{
  "d_model": 160,
  "n_head": 2,
  "head_dim": 64,
  "norm": "layernorm",
  "norm_eps": 1e-06,
  "tie_embeddings": true,
  "init_std_o": 0.00336,
  "lr": 0.00637,
  "lr_head": 0.00684,
  "schedule": "cos",
  "final_lr_fraction": 0.0,
  "batch_tokens": 16384,
  "train_tokens": 139700000,
  "dataset": "wikipedia_en"
}
Each number is 128 + 32 x the weight over its row's rms, rounded and kept within 0 to 255. Layers, rows and columns count from 0. The size above them is the row's rms in percent of the matrix's.

# layer 3 MLP up, 320x160, rms 0.0995, rows 41-60, columns 0-159
size [ 88  93  99  92 107 115 102  93 113  96 106  96  94 103  95  96  90 103  98 114]
[[149 130 101  78 127 188 101 143 119 109 135 164 144 142 157  73 119 137 145 155 124  70  62 101 149 162 128  70 143 168 200 137 185 144 155 131 104 132  82 146 133 106 128 144 144 141 103  74 171 102 205 183 108 145  59 137 193 141  95 125 144 154  99  87 119 132 116  81 200 138 142 120 112 143 130 142 164 117 183  85 138 137 189 113  63 121 129 140 125 110 130 153  94 106 171 135 114  86  82 161 124 148 132 119 100 116 115 130 126  73 178 132  97 119 134  81 205 134 107 166 108 127  46 147 160 157  68 166 171  94 100 113 138 108 137 110 106 113 101  88 108 113 133 117 131 137 163 130 118 178 108 194 127 115 140  97 175 111 130  74]
 [ 74  82 145  79 134 145 117 137 130  87 118 118 112 134  65 185 160 143 153 130 211 141 119 174 116 132 130 103 148 116 148 194  74 135 109  92 132 131  87  93 144  86  82 150 142  94 161 156 118 120 142  97 109 104  97 106 116 105 175 117 137  82 119  89 147 143 151  96 131 146 135 126 113 141 113 134 126 133 148 126 114 172 125 123 180 144 131 102 116 134 125 154  67 166 126 107 108 111 172  37 124 138  87 136 149 125 126 147 118  91  67  99 102 149  85 183 166 171  71 166 130  90 120 104 205 206 107 125  87 184 125 169 142  52 124 184 118 124  95  95 201 134 154 138 190 156 172 125 149 100 133 144 131 170 134 102 165 175 143 100]
 [136 120 111 128 106 167  46 135 149 155 149 118  96 154 125  54  82 110 124  71  93  98 128 131 111 134 166 143 173 138 167 145  85 150 113 190 112 135  97 155 136  97 131 141 139 151  97 183  92  81 133 109 169 139 128 156 152 125 118 155 127 117 164  63 116 110 146 172 123 103  98 145 121 124 151 129 129 155 167 135 105 110 122  84 146 103 114 108  88 193 134 184 159 108 146 120  23 223 142  54 163 133 166 149 133  94 103 122 118 127 153 184  96 131 133 105 147 150 112 165 142 133 112  95  87 100  86 140 117  83 167 140 111  55 159 169 155 112 133 119  79 187  99 193 168 174  86 122 156 119 152 122 139 169 106 101 147 117 179 131]
 [164 159 108 151 132  86 107 127 132  97 101 103 132 128  94 188 158 134 158 100 101 153 109 194 149 140 145 130 178 136 135 137 139 194 135  85 205 127 127 147  99 122  83 147 182 142 146  83 114  89 166  77 128 192 116 146 137  82 129  86 117 114 122 107 121 197 111 156  95 138  95  96 160 115 163 156  87 143  87 161 157 140 181 127  69 142 135 105  79  84 105 123 144 129  77  61 114 154  84 154 163 166  70 111 173  69 104 165 217 128 146 141 159 139 141 145 172 109 101 113  70  94 158 134 148 137 141 135 145 142 103  93 101 128 102 115 106 146 118 143 175 114  78 112 173 110 103  86  92 116 138  80  96 114 150 197 183 106 133 139]
 [107 192 156 157 173 111  59 144 163 194  95 133 101  98 147 127 117 129 107 181 134 145 146 133 118 113 171 127 136 133 115 133 117 114 141 165 126 156 125  97 130 134 106 115 208 148  94 143 149 168 139 128 106 132 126 108  64 106 125  72 159  54 135 132 135 188 154 152 144 135 122 144  82 148 146 118 126 159  96 143 128 132 153 101 150 164  86  90 112 155  86 168  88 100 155 113 128 148 134 148  94 109 117 141 132  85 152 121 106 125  81 197 110  62 101 186 102  74  97 120 231  82  71 121 136  91 115 111 187 134 156 144 138 150 126 120 176 150 190 175 146 125  96  81 136 142 126  60 140 125  89  73 170  99  74  71 153 121 129 155]
 [209 102 123  61 102 156 112 113 130 127 101  93 121 131 147 120 129 163  93 102 130 153 175 154 100 182 135 187 166 109 132  92  99 200 127 153 181  87 162 157 104 118  74 134 170 148  82 162 110 119 130 107 144 130 154 122 161  95 178  73 159 106 159  98 147 124 103 200 126 100 133 136 155 135 119  98  88  57 133 185 119 192 124 158 117  82  91 109 164 151 135 145 128  76 185 103 173 132 149 145 119  75 104 129  99 146  51 105 124  78 117 135 182 110 175 107 115 147 153 126 128 100 120 129  96 141 202 138 123 122 154  47 119 166 117 132 127  71 134  85 152  90 121 128  90 154 158 113 154 111 143  81  97 136 172 154 141 118  94 139]
 [ 87 177 133  95 124 146  81 105  47 140  66  92 164 157 120 146 141 122 116  85 172 180 173  69 118  83 127 128 154 109 121 169 115 105 170 113 136 108 103 127 185 142 155 119 148 128 141 121 151 173 177 107 155 129 150 101  78  76 179 165 130 124 115 141 178 149 154 121 168 129 171  91  80 151 124 115 106 156  89 108 131 130 119 184 173 122 100  98  70 116 104 190 134 137  92  88 150  53 117 168 151 157 171 178 126 120 171 151 132 115  74 101 156 147 110 134 112 154  28 161 102 122 103 137 132 103 152 118 128 180  82  97 113 138 133 196 179 135  95 101 129 101 118 109 125 101 134 146 137 165 157 134 122 180 173  89  80 109 106 119]
 [127  85 112 101 103  99  94  60 120 133 105 144  97  81 131 173 167 122 115 114 130 103 157  60 185 127 122 102 129 118 145 130 128 130 132 136  68 163 134  90 171  62 116 113 127 193 168 161  86 100 101 160  99 145  90 149 144 167 142 126 204 165  95  84 110  74 137  99 150 112 144 136 134  86 145 123 147 169 105 122 115 160  65 126 126 101 134 140 167 151 100 157  95 124 189 112 145 224  96 131 121 120 155  94  96 131 121 169 180  90 129 180 145 136 161 135 139  89 107 112 124 116 189 100 116 127 131 192 109 183 120 172 123 179 112  96 140 106 109 152  79 140 139 134 108 138 123 106  96  93 171  87 131 200  83 129 101 108 214 141]
 [159 197 170 107 120 158 141 138 161 156 168  64 139  94 202  96 176 130 123 109  68 134 148 101 120 136  80 115 172 158 121 122  70 154  93 122  83 125 102  67  74 135 144 155  78 177  83 139 103 141 125 145 144 134 111 113 168 154 137 145 197  91 140 174 154 128 105  65 166  91 117 106 107 154 111  70 179 143 136 122 142 139 181 138 152  85 150 184 127 103 146 128  96 135 124  98 119 138 125 159 166 167  99 159 141 101 146 140 114 190 136 184  90 120 102 111 126 101 134 134  90 109 190 136 103 209 115  84 117 150  58 149  96 108 124 146 157 106 150 101 118 146  93 134 130 102 104 127 100 126  76 144 177  61 160 125  92 171 107  95]
 [106 145 109 128 194 152  84 165 101 132 164 132  40  96 122 163 109 103  99 184 199 157 161 128 129  82 135 124 100 159 106  85 142 155 135 111 114 135 132 120 174 123 159  94 130 138 153  95 165 103 110 146 127  83 123 127 138 126 149 172 154 144 119 119 127 138  55 131 157 140 119 178 138 118 135  95  86 148 126  95 159 129  90 124  59  57 190 143  66 106 114 126  88 122 103 137 142 108 189  86 123 118 124 117  72 184 128 125 104 168 112 127 137  84 159 107  98 118 162 117 138 162  98  87 155 173  33 100 109  80 180 146  93 193 147 108 185  97 105 123 178 118  96 174 110 147 151 132 118 100 119 116 151 167 163 156 160 135 131 193]
 [ 71 169 194 153 117 102 123 157 191  98 100 135  77 155  85 120 135 122  71 138 139  96 179 111  97 206 123  86 142 114 111 149 105 101 177  85 153 120  94 136 123 134 137 139 155 129 144 129 114  63 128 103  94 153  95 129 130 120 132  53 139 166 135 116 120 119 133  30 138 122 146 145 188 139 134  81 117 142 125 168 164 185 134 147 134 126  92 110 119 139 153 130 153 138 195 155 102 190 112 131 116 151 103 132  59  94  89 161  94  92 113  94 144  76 109 147 102 142  93 100 119 157 154 149 143  94 135 179 118 122 124  71 127 211 150 176 125  93 161 106  95 187 144 144 144 110 139 102 207  91 145 107 130 157 154 110 141 147 106 188]
 [156 135 216 111 138 101 153 138 172  60 105 143 132 110 100 130 140 101 133 147 137 145 145  94 158 124 156 192 132 159  78 162 136 102 128 132 112 196 118 118  92 118 143  97 148 117 203 136 121  97  44 190  96 161 109 115 100 144 136 100  74 120 126 161 123 118  73  77 142 106 106 139 150 134 184 103 146 176 151 136  76 187 106  82 133  93  83 144  84 187 156 149  89 131 142  86 113 170 121  95  89 103 124  57 152 101 107  97 121  89 174 138 129  71 106 192 112 112 144 137 113 135 173 132 106 121 185 139 162 110  99  85 136 127  92 155 162 126 181 150 129 146 146  93 165 186 107 118 140 124 170 126  95 130 119 190 153 108  94 143]
 [146  93 151 148 161 110 155 143 141  94 136 111 116 125  89  95 126  92 139 119 153  96 115 180 160 125 112 147 143 206 113 177 153 130  55  83 121 144 166  92  71 114 107  85 124 138 165 154 142 105 135 181 134 147 114 140 160 133 184  75 125 143  75  67  76 112 194 110  64  98 113 114 135 138  73  94 177 122  50  99 172 142 142 159 138 152  91 159 160  96 110  95 102 154 139 112 130 188 165 105 155 127 124 110 121  91 159 131 114 114 182 167 182 115 136 193 152 106 153 157  76 136 102 144 125 154 167 154 120 132 128 103 129 134 137 107  80  99  96 169 140 104  65 112  82 115 127  67 200 126 118 165 134 160 178 141 139  79 159 141]
 [148 200 161 115  90 194 125 101 194 112 143  94 158 146 148 140  82 134 183  82 166 124 107 126 121 105 112  46 185 123 128 151 104  76 126 159 154 112  97 110 148 142 108 166  99 202 149 104 126 106 165  93 125 129 155 111 132 189 137 149 151 112  93 122 173 146 101 122  82 113 142 150 144 130 137 110  94  87 107 167  95 130 168  61 166 159  96 103 179 113  96 115 130 120  95 123 206 142 111 104 102 142 132 144 116 108 141  73  68 105 113 141  93  93 190  93 181 153 117  69 136 137 147 153 110 125 156 108 141 148 171  34 144 123 139 213 108 112 108 137  98 159 108 136 121 101  93 154 110 104 167 169 140  91 171 153 111 115 130 133]
 [ 62 120 145  79 122 104 132 151 111 118 156  75 187 186 178 112 151 150 161  96 108 114  80 137 103 189 156 108 108 131  89 168 118 103 139 126 149 132 134  43 125 109  64  59 108 194 126  73 177 139 135 151 112 129  87 128 153 104 181  94 159 133 199 152 119 159  91 110 105 129 145  80 153  86 143 144  79 121 140 122 129 119 161 127 115 118 196 101  97 108 148 152 212 143 122  87 128 119 103 134 128 114 100 153 121 113 140 174 132 138 104 131 121 112 117 141  93 107 147  87 170 138 187 163 168 181 106 197 175 135 132  60 140 113 131 122  99 142 109 157 171 135  63 172 109 141  99  77 175 109 112 147 127 115  96 116 140  97 150 157]
 [148 160  98  65 162 147  49 165 132 147 169 127 149  77 149 143 127 105 144  93 132 120 120 121 135  99 103  70 109  97 179 111 166 134 118 133 107 132 168 144 194 121 186 115  78 166 120  91 150  71 136  75  98 102 138 112 193 194 100 147 130 106 143 118 109 203 112 161  96 107 213 106 131  95 113  96 174 133  91 151 119  85 150 133 121 142 120 124  94 154  95 196 133 110 107 106 133 153 139 185  87 161  99 153 168 169 185 132 107  90 111 138  90 120 144 147 103  96 139 154  44 130 189 139 137 115 104 132 135 110 135 172 139 134 139 166 164  84  67 137 138 128 142 133 163 171 133 132  59 141 130 124 137  60 137 137 104  87 140 148]
 [132 163 135 160 123 122 152 170 105 129 186 106 189 175 130 177 141 136 115 156 113 119 119 128 113 150 149  66 104 162 155 129  72 147  73 135 134 166 146  83 145 140  79 144 172  91 161 137 153 143  92 173  94 147 167 116 138 143 123 201 141 112 122  88  58 107 136 103 126 142 146 112 164 111 106  20  90 103 121  64  95 115 138 146 109  68 136 123 133 174 147 141 129 146 157 140 154 184 144 143 119 114 149  82  90 164 100  90 138  86 166 125  90  75 127 147 104 157 105 100 133 125 102 161 130 182 113 109 184 202 158 167 187 123 126 130  97  75  89 113  99 153 144 134  98 107  99  99 140 146 178 116 116 134 102 166  52 178 109 157]
 [118 143 177 102 194 119 103 189  92  83 158  87  96 201 114 114 120 167 157 173 170 145  76  64 110 161 198 139 122 148 131 123 177 144 106 160 135 118 135 124 146 148 136 137 107 163 156  99 131  83 127 136  99 144 111  85  87 142 140 101 147 150 129 101  93 149 152 103 136 103 183 138 133 167 130 111 125 162 166  79  91 177 101  67 114 102 130 170 146 124  91 145 110 126  78 127 126 212 107 122  40 130 146 192  94  82 128  79 116  90 124 116  48 119  98 117 120 117 153 153 131 111  83  88 155 121 143 167 151 109 131  86 109 157 120 171 132 141 118 175 198 137 163 121  80  95 127 195  95 140 162  94 156 118 159 110 141 124 125 110]
 [105 116 155 124  88 121 179 184 120 119 131 191  90  78 148 183 102 125 165 161 132  58  78 160 102 108 140 166  93 100  70 107 133  70 118 170 156  89 123  92 136  85 178 105 121 162 152 147 151 128 168 132 199 115  72 166 148  97 105 126 146 162 113 102 180 101 157 158 140 136 116  98 151 101 157 148  92 146  97 134 156 146 108 116 125  91 102 115 184  83 108 178 156 167 161  73 154 176 131 114 139 131 198 178 131  93 122  58 148  92 154 124 151 161 128  96 108 100 184 134  87  77 132 140 146 125  88 117 149 105 132 169  96 126  98 148 139 140 139 173 168  60  81  83 131  63 142  92  88 137 165 134 130 125 144 146 144 131 111 154]
 [ 92 131 116 133 150  91 133 148 157 135 138 147 146 133 107 201 136 121 139 115  71 105  72 160 116 130 176 133  94 115 142 119 153  94 189 155 144 140 166  86 114 123 133 113 120 166  98 157 152  63  99  80 115 126  93 115 176 127 113 115 121 133 119 168 162 157 130 153 187 135 128  78  38 200 163 119 133 155  62 105 121 184 128 170 158 129 145 167 133 111 142 160 131 114 107 128 102  78 117  99 107 121 162 126 119 118 129  92 167 110  82 153  81  99 134  77 206  56 128 108 135 129  96 105 162 116  63 127 132 112 181 169  97  81 154 186  94 103 160 112 213 110 131 133 126 204 108 123  98 189 105 120 137 177 123 156 123 122 130 113]]